Weights of a small transformer language model: attention and MLP in parallel.
Each number is 500 + 25 x the weight over its row's rms, rounded and kept within 0 to 999. Layers, rows and columns count from 0. Numbers have three digits each. The size before them is the row's rms in percent of the matrix's.

# layer 4 MLP up, 384x96, rms 0.224, rows 270-383, columns 48-95
099:498519500472484544529496562499515456529532497535488494495521529469539488482488525478535510441511495519500522509488520547532477529442493481512491
100:496504478483483515501498489499506532495485512548501461516535525495511524490498529485505520517454476499502498495498527466503481483545494525488481
094:516526503500512492523496486490499541514512470489507522516519478545509520490539461479520521517510494502489442540484504447545498471535494503502553
103:445508523466528509465535504488473531492519511488495522510474525497462516485511487458517521528550562509494480518549487487486497474518500523512519
068:539475496488503542525496498475488467462492506515486520483491496526524516531485508482495475526534482492524497505504439486507506518498503487491514
090:443430532491520504463507514499469486466526543490493511532475482496474484493493509504486531489502473509510523511474475487487512489497458513516503
086:478453532547526478533473518494479471486510499514441491503476474502482508495493534484493479517473479516514488509493510519548507534490510508532571
105:529514486476530528490543485487525532517511492515487477530463479456487503489505501508505512517539461536514535522489489533533472485504508513467483
085:472474535491522469538515502504492484504460498508478478480509504500470489487532471512483534519482487549489480516483462528468488500483476523460485
099:493456513476530524511458500479496503537558510505505486548497519532502498478486474534549461515459517470483472510480513534501474500510514471537535
102:498509503508515494494486503528512483509555497529492472505467495540520483488530533508480545519508540486510469506512581476465534513468500512482512
104:461460501508464468484514507482513526506496518543493481445515484483488515544515510554523499518482530538489462520446516516501527505510455533494460
097:454504513519519488522508468479541486508474529489498531506503495487491509513543497509492497531490516500496525442534537484515458504461534512515516
097:510502502524513510527473490479519513508505497508497466517492522523484480483473511487511529502524502473514550479509533481516473533487498531472504
097:475458486513484489518548491502539464495469505502482477449518507487478500465533532498512543473511524512539488509497496500551457513508513460489486
093:490496501524476491514501484502522450451522518495480503465490547500539529498501472507522507478510455509529531479471510489509490552502493481473534
089:493525500512471484512473489481478505505483488500532516479473541478467490526521465478485530484500465465521470538498496579472506538466495488480485
101:537479499519486499506491422496452502466486483438537550487501536543501531493497527495506514538521493531522488498511460520494505513516518460510502
100:516508518509528532481517469502480467528449492524509514520522511490449500521492542547477525540499534505491516540477468525519540492541487488451514
097:545480474502542487533496505473525497520509525513516512457501499438458471563467442516496516500494478540485512488540491472510525496491499513467487
105:512492485520502567517546503496529484483475455521524499502523478526553497524527499513507459482487527526524492460518499480498492525488528511476495
101:505539492467486526530551472473537492498523488521515528516507494530514514488453510465516500503468513524513428499497525487513493521504523475464464
106:510499535537471481499488501462486512527505524500511489510489554554489472515515501536444486495518478486523530493538472547486469538531504506484522
106:523533514498514521500475490509518500493512481552558499510507486464496456510470547464497511484504521492489498531527470508483555471462508479484490
088:490521483488524515504520537435501468508536542508477434498489475537464483481489488525502510521515499534469467503510495446488505475503545498467503
085:468491502516535497493509492487531537504475524483506479528479483514496498496469507503522506567472485536491503454494472524504493531466535489443525
108:467503448519494479512534521499538506504476514520498493503512501486522472510533512454508499465471512512486537505505483505506508506525494440560509
092:503528523500535490518505452471516530565508490507481531506520485522506487524484513477526529484531418467498503497494474436517544526436486517542512
092:484461512508519470503502507529491525489505478483494441544518491487521475476522482555551514501517522503497521471509488474533546476530496514498471
098:489477538509514488475465475516501533516506508498468474489497549522511506486506499502522497492487495473499568512489515531477522512502461467497480
085:518470528519523483505492500519466522471504495528549524483489478475530493514487449535524511504540514560431550457473525484469549504482507522487516
097:539472563503510509480482505519487511509451457513501470553477500500494493551474515494536505496473546471546486528450517499510498473520518492504502
104:520479475511519506515452488536479513496452515518505522481504537537524548460465483508468502513473484498509507530453500548521500490505454490529478
071:499493473492477501511502467526494464467488532463480498473512469545441500503469462515450482534505497522517513471522483488549525485509476468481536
091:511472460532529471521517492530524524468515532509486541420486470534539556491486452516489506499500469543494529513513553518498479505524502503490531
101:552558515512530492497469462492502518505500512538488504505500480514499469488484560520494513492499544524507496524479496479477526478535492481482514
098:476498521546476515495533485454508473506463482482465509485507531533509490491528517538506435506495538527486476481494506513491496492492470477502492
089:457508460485519546484490454472490481510523500455495469510493499473535460501474507494466470529472475482449543512545500558534511478482517522498496
105:532517449464490457531493506486506533469528510548509513499455495490509477498553519523488525482452499522477455500496522508511490533501457484440516
108:532498466477494534502557531485506541517502447462514488500530471487465491513534541490505534532533484484521510551534508498515519487503518468527483
109:519508438460526474521524465497489519494489527484448492484511494498500490519462521477515497533507536477498520541533490514539470497453522505466495
096:469504487526460512484492514458478532478527511473540506474532533524518484476532478518525493497462501500535499461529508524519467509497455543516521
090:497447480493506483495493506476499505529478501517531562466491485472468542477482512524507498495486492499510469527502501488537543465539432510507474
092:463482525524495510532506494511481521480463512485485460459489516487488494507513468524509503501523470468512470476496568507504496500475485477499528
098:512520506509494471525515498482521514505501502520534491545524512478492509504493491505458477477508482480477479457489481515481500498498545475490484
101:498478475471520510483488475491509479524509499460509519493500488513478503508499478465490555474520513532508501488510508529516523509504550511458459
105:492470517508487510532519498464508525509540488500521504494557516488478465557504489475518514474467470470457498481477469533530542493484486485504476
108:485471523469501464517508517491509514491500516483551434518530552477503552469508507469502510484478530524512487517491481560476498443484531558498489
090:483472501533467508498468519483445466504490476485500515474521517462497497502526524462522523486502515526519455541515520503491519564479452482458506
107:511449455468498507493531501504524514483486496449509495516492481481522516535504485527521494549489474453524460502492488496477533449519524464485534
104:485516577471542492496562491500522486553461481491502506499506517508543491495464466448482499504485520494483506474457444485495482511467497499507555
108:516460530502494491548496520474513506520473528484492459518472519491499504488503478485450530510467565486514470505465513510523547459523522467513484
086:506498557489512507499536502473506555522505505476507456489534530510456486485467475491526494507481550469486490500501485497529536496486464461543511
088:522492507514502498479486476534512458478525504513504495444498477489514518472482496484466468477481500504483486497470503484513512497504523472505468
102:492473490523506496518497487498532510528527490473484491461522485511482501470492513557469476548523509499501462510492546468540520490568522465488505
101:501500471476477521474489500528496513507488507490477480518516537502528522473467516488543474488535499487474515509509456494536513540457525452542499
098:473504506543491510497500465522487498493473487518540530485512511455474497497515484448541536526571511467484541490480483517503491511481488491477507
095:538525466519548503481512517468483502516520518525525495508515423502499514465521550510481480483512427493513514510496463513480440509504504526499499
104:488512525493503448501529511547451527502524521505492490486512510449491484530529542502506524533482545484480503470506545498507571490463461506527522
100:436539523526482513489508498461495508492529514519512503519504556511472524471510494507486478499543543527487519468467501487520506510536496527527517
100:499490503480484509495554564510524540485492520465528481490485506487511531528486507519489478545497471514466505513524558484490493530522545497515535
103:480513520541526461516494498461520499481504477464472475542482463517511512485512542497540489473492482472498491479495487503492493477493446484484517
107:480485496515499488500499491489484516464521509476519480524436495491457539510520499515482517517529479496503473528491536511493505496533504496524530
101:514494533479486496477531504524474505462533516523515489475487509485490495501506492510519480465527532499451508515521536487506557474485531510525486
087:496500476494480501516509540482521510522511522510500475490474496457468520481449519542537479552488518495499461499516486473541497497515504509502520
092:488495496514509565520503542497510480496466520544498499534530457486513444476523482504528493500518507507516495536504518489514520538494506538472523
110:509547493474492479518513543478546530512544470539510487471520480464495522496514517467532502543517464508533478492502507507510461474509501490471475
097:457480520522498431534462520478511512505505491450444526516497499478489540496511518504541484553504491488487481531527499527519496512506530504509511
104:473498476513527505530506506525490474489545502506494524533506500547527511488479509494516470488491481501552527483526553534491531498467471489504490
103:504486546470513436493502492492495495485507510495519459465510521504459525533516533531487539507482489489516477486539512513502490481512505498497498
088:517515516554495479454508479507492482491494486468510474497530520499551510498499508494547498496546470518476459546517522475472540451481508488530523
088:486485498532531509510479501517481475490494539513483463529431509544542498531499515476466505498469502495438489533475560531525488496466502502492523
102:545498524519493484481480491448545522533510489487519494475464483541488508472516558521491535495530496522458472522521499460504490492495520475511549
099:531440495504485505504530548494516482505525473516535519497489473520541502512523503557488522491485493530435469500509538478465495467514538485450499
095:527544444544509509493529479516550487528506478465483514470508496522500518525497510505519514491493501498490515492472524511490471472544526455502526
092:470521556477522504503502500511521496489435448487497503488491534492514521503479528516504518527543464512481525479501519553501517531496495509516525
111:483499479520514516500497467485513441456516513499535549510522461515482530565528513514504503483545475462517551499489490497482504508516516471498504
102:497446504492493513522503527490515491482465554515502451490562525532485479483518532503492476530479545468491504522550508525503500494525490535503535
098:548496502522458479501521519509488458511516501444548473471511510490551484495509523504516497506500501508535445506492487519507528488499472513512497
108:499475500480483545459481512481532496474470499481490474530513567495515480511456490527504479505487513554493474511510523473486479470534551502532470
096:524446464493470500532490479443512541490535554527541492515502499470518505529487494469496526462429484469497526513485515499499523535498512496464520
109:485507524501508477506477508501446473483513523530467466528480531517487485523511515479524509513442537464460467505470533450440473505485484500487527
100:505464434546501477514526470544501500534463477499535494483515512534499549566507526492541453489508495492503501515490466515513504464501494490486510
087:474475478521520515536477502479549517486481511491509504516522533507533513468540500512462484529529481501495489510468472510494519496484516480531504
101:519509500479502462489496527489505501466499538526501489516474455490526545496478502522459522478523478479492514456486531510494473463498511527503529
099:481482530486493478514517508488503512495478521489523517526531458509527514447434500547463500489503479476480485520522461492483527488477505538518522
086:476465549512520493503526508519488513463464488490484478553512497492447493480467493544485506513491519470508480483489485531515520489492483522443529
104:489480526497509486501525552504480435503478503527516513503498502492501520498457495500467501477508544510503441526494528445513491553553510498460513
100:510458484484516456526501540496491501539517497507526475510474499500482507508484481516524513500488471520499533500477480492520521459526509502589478
109:447479484517471490534473490489467511450520551482499494515515504513509470494527485471517492497492490502464466513471530506525532544521504518561551
099:467509456480545530520484455545527503450502514518540503517494534469527547474509531492495487492494493515513483516494469516548461516488524512502539
102:506446509509515438505438466501455498512491547496521534539503503513511539502474536524503525548516512472494478541527481489503519470503466464507474
097:464517509518514497482485509471475516460522485507496498480498513475517515517546512467523498517464505508467461498534481537490512540535493492511491
096:568519466503490475550549498460468497503545497489480523491478478494513496486497520466465528512498497480523523539500498503513455560500514505481493
108:537512513438520504515498515493487502523521497461506476510527516499475493535501539484457519531475484497483505479506508535498496483510488550489520
102:505566491510467466482509488540513496515485532475517501491519503521472483461491530507497464483515546469507481483470504496534492474519522478467492
099:494474483440485531518510513495509537508455544532508445498493515463479488494488514528475518542505473504528505506519507501516511522493524474476530
090:443508525535490468524488518496502513515521481529509509516458532515514477498494511505489488540552498478524513531476470532501516503529531496480562
091:508537502544490500504535507476493497493492477480518487480479500499501476499493484542548498493512527492463472503479518457491508475487497486490515
103:454507489472527538488474501510497490487463525485538459516542527478415509489491518514485526534486459492514502502476473505467490434506492506511506
107:514492523505524464516518499538510524518524479473518449514575531524552535542469507495478507488467490452491491482504501499494525494432495526558496
091:453485470510505480491522497473493465467489489538488553487555514528470549496483492478480518518572494509509483555548500505504526542528527510495509
107:489484517486493476502538476454464537524509502456504504518479537507459497511488505538506515526473552452479509541527515503530516515498475511498514
096:535433497473495506516456512501488498541508512469563463529506514537543486504502469484488498482480512500501516557530494497508482486491538501475517
087:446512466513490505530472539474450499494479520477511492517517540518541508497548512513491470526490521451502474438493516495545491503512522496497497
096:471486491497491469489511517505517520529481509520449542508495516483531513508530509508519484494533494484484484512526525499510541523478540495531481
101:525474504511459503536498474472486488499497510561515474447514461516492503538517482471525488481503496462498475526505484469508473503520506468494539
081:457501498507524507527510517502508495502520487484485456545557490520505512490500489511477515534492519524431471481504485525510522509470497488474524
065:478466461499498509502481472518481468485525512507480480483524483513503492475509454477512469507535475493509461499476474484500498523504487491537519
107:494489500505488442526491448493495475430485520520515484547531503531494502502498509530512484489485527469521501494488473499519470484504529496457524
097:499487530512499499467525498500467511488494513525498499476503523550487499533509512466530532504498525505510493510481507531464517465455459465495462
110:529492485493491506493495481468496474492463539445493488496483522521488487491531498430511529480475526511552503498483516521485487474474492519488477
095:490508463522502502512506541487484493517507489551499497526474479441471483473513451534474483515511470485500491499494543523547498518510472516527507
106:534535496516527524547519546510508478479506495496534484509509548509502471462505472512535505497509464475455475471459495533496504529482518509517529